Each number is 500 + 40 x the weight over its row's rms, rounded and kept within 0 to 999. Layers, rows and columns count from 0. Numbers have three digits each. The size before them is the row's rms in percent of the matrix's.

# layer 4 MLP down (transposed), 1280x320, rms 0.0114, rows 599-620, columns 128-191
090:515477560512536511559509514449430482523482542480612471495462383478535534427451472522503509493501528513540434530399487464495468568466466483536480560516484493475518515510414537489457512481473537
092:481468480521475521595580560498466515474499483473559553574547535506493547508433527407432484514545502497586450526487499523537443467488521511443465547440489470461488490503488469439532522421467491
094:501512558519463549514476461474494566525527411548496542547503469524501463525471462450515513515425477503544525505526514509551497489498561567477499515448435455538482504437540506474591627486438458
092:507483462505532466431549485518462502452441570487492547520464447496534510481539500481554416500512448466599465464489453504443552454507504498552521520444520509553497471456496527517502441563530499
086:560422528445457517539496541547497480481509517500507550456524589500505521546548483485479488509514489522481490497515475533519522415552522510522417533436594451518537475491500505546446443468515468
087:503445509526577512565559546509454533473529548503516476540515492471516470479463506496482541455505529470512460476547458509466531450481468479535498502500472457546485563564470524544498506487436485
097:502496539488500542526531483464515504486510432505615501490485525503528485523542475480488503532497529524600519532520494496519545523508445509499509490436409477524524449503547463528565527549524510
092:480431470466498503466524492510532536436511466453502488485451526484501482515494461489519506500562500510609500506463526450483489449541450515451515489533510473481589540530482525480481416476428546
086:504473550516521400446536481571494455463551521505488565476550468484479466513524464572493536520585477529464469562479496567555433518538520545484527452424562529568483599496526515488564446484531524
088:497510452589492555567497475535485471426542512442539483506508538587530499480489540501559491479480423528455480507479518626509525474512405502511457494555495506486446524566500480489568470532437548
100:485545571506475441450553521508489476529477426504540456481487507550514440510508460517535419492529399525440534498468516485488542532444499521526504488527540454476424560507546552493470550556551536
089:443608572482531519517543570549457438514536572532450495516551435549511503495505490527510527488553509533451459471503462508481525490518472519463511519474486551440534448470451549505448442518544486
085:543465452506499486553503528446498435525452550550486493492586500533509516500448541455545498511563453528542520496432471519430469453552472470480531514434522544509509500529540472428488573539565540
095:545508492488592571564505524480489459481550594517556524516481513506495460502501508479495455502479532498519429506479544450497514462501497496480504491515435488484544539516458510537456542457446547
088:508497496508477524503480534522541472530492452475528528489437537543502539427531541515488541477578402544550529504465489524537554463515536441479459505487515469492466502477522462550513487559452489
092:436500505519524462598523496541491498491509540492469475572522549485471544500498524505416507511497524434546435511484535493548487470514513520507437510493536485473535484536473500488489471474477416
090:531450511489487509560485466535462418499526509511432460519559569554522527484517484510480431507523487529536483471512508535461448506526529491511478473568513538516550474472443562455506420488534538
103:549473457552470498465508509528544536527488505475546503547464513433528579488416471464578506519545526474484486470482483602504450537454475461493516523479431620558421517515435447498450517470428495
091:502426466494594498493465545543497442615514499560401433499510483507482494497585520491510495544473562478503500552427557492453543472462453454544511493526574516520522457486507477457556525579508480
084:483480532498533568506511473535475462426533516467494503472527581501489487471563509514504536523523378484496518382570502472462577398510549468462446459483473496503432568507518506494466412495482454
273:496489514484506427502509589478507505496420459507475509538490479490639491436501465544460522662522451507510498484496491505499492489478474700505484564506547508478472492505513536492524483505485529
090:531424452496483501506479492519580454527505523586488437486490506550525408519530450486522460600522538553456536509521479526463550523457503475465490562497514481504574527471523488523459517550560571
# layer 4 MLP up, 1280x320, rms 0.0153, rows 600-620, columns 128-191
095:492463467436514564465455489537553485494546481538530505502443546492480493617501508570428484524480494513519454515479492547509538503424519478571501463562508577565552469469488540462511512522523558
104:465474513512525551433494415508506508510461503489394576492515608543522433611482533590407452508471500483592481487541588480471507529420526457541529472555435530479559422438530522548528510522481511
091:513526433509468517508513483445516532508425536562487487509509558429509520522528519536511524506458484514497477529497419541471507473473546543498477545482458551532552495504512508486519503500515494
092:495586519486510511500479455465475470493439483593507534493433431552507575542515523465502514587532478501522439560536464526546510503577556489481472562482529459426557537542438471518469542511507525
092:478511415469557517547450635535546491509423478584562491501453526493495496516471530559422530466544499456586486513531578488427501517486487447428496444514557528565472463544514549426574479516464481
100:502514531512522479537454555423465478504499491496475489503463508535506531469516480533544463533514439430545419484506548559520561531480545496483493489580532530491494520526569509459535486510543528
093:475470515457468549535457474429491460500350566549448520512529454475548541517467513553507439549477411529503542447482454498515464537508506436493508485415485413459473517552479476522521476450523542
094:496509467469533464424502526523487501511368468497513564503493458492528585432459477478526476478501483487541532490462518492471513486543540463489507447474556468549534487521541493449539509489500461
090:528471435433484586525447459558446494495500481515504482502490513443501440472427458493494482460547486510495490529466571492489504417466501526510578527486575480531471489471506517540533482492456563
105:515562521454486421429511455470535518505526541515562498484436569498490546407538510516516522531493522512491474514441545400481547532528545568474472581445436535533503492472477486418534500480452408
094:506496491496526546515479485542498526505478476469531488489550484539525554443496441524476496469510567466470561549477510473507463582473491441497457526482491561503498560594454520503535509481447473
089:458441494513536467475478390493489519507516537478468545510423431491446517480464489503489483506569584512501515475482466529539480526481529539496441435489503468466540471484458483483537512525472464
095:507504540438508545602523483481556530498473483557537507488340506560514535544414549489505518517494488497537485496534394536465510502625448479572433501492521439476554514589552533438515495508425498
088:494531473460497507535517522494537443495485626468554531499464484527509552498501465495540522498553463487500494420600495600489491487546533443469537473433507468479572459526537530532523486469572570
117:472441522532464579587506618475541505488462442476516482493481486511519501578579539559458484510497447440481544441525487517515543478423518524417487538568523465572513499537440505545467508463515426
094:582446465466538576505510457507410529525499511416514549512515442488500531534534526530469531494524502515537569436564434531506581556526495505601498501514458469467473585521528480505433494475502497
124:497506460501569464564406554439444486503464441480505428505529474466498416467528489476477502512503524557479621561433518566525540463520460488515487511550515584533455541504523495538486499471533469
094:503485467519466470499503442515543499506534483473507546497520499587486455524579517461493485451496522524472477472476479490528469463515485525548470503571565557469451502458409475478492475526444538
080:502555426460514533517566458489513499517431508471549494511478517489520537463481529563488516558576478528494490447427495500507461496523456531545495520551469541525527537433587507421468487463437499
120:456537497534521534522524571504524498512451437488535542433536504467532456470486511493477461491524481484553472527519480510548555493486433530498527477495521577551511459467494549468479438537509494
097:449538523509505412498489540474446516515475480512543535490500488524515593437514501455540498526534566483491495538443563494512505494601504562521462454479526546552514526517440485507506470506498486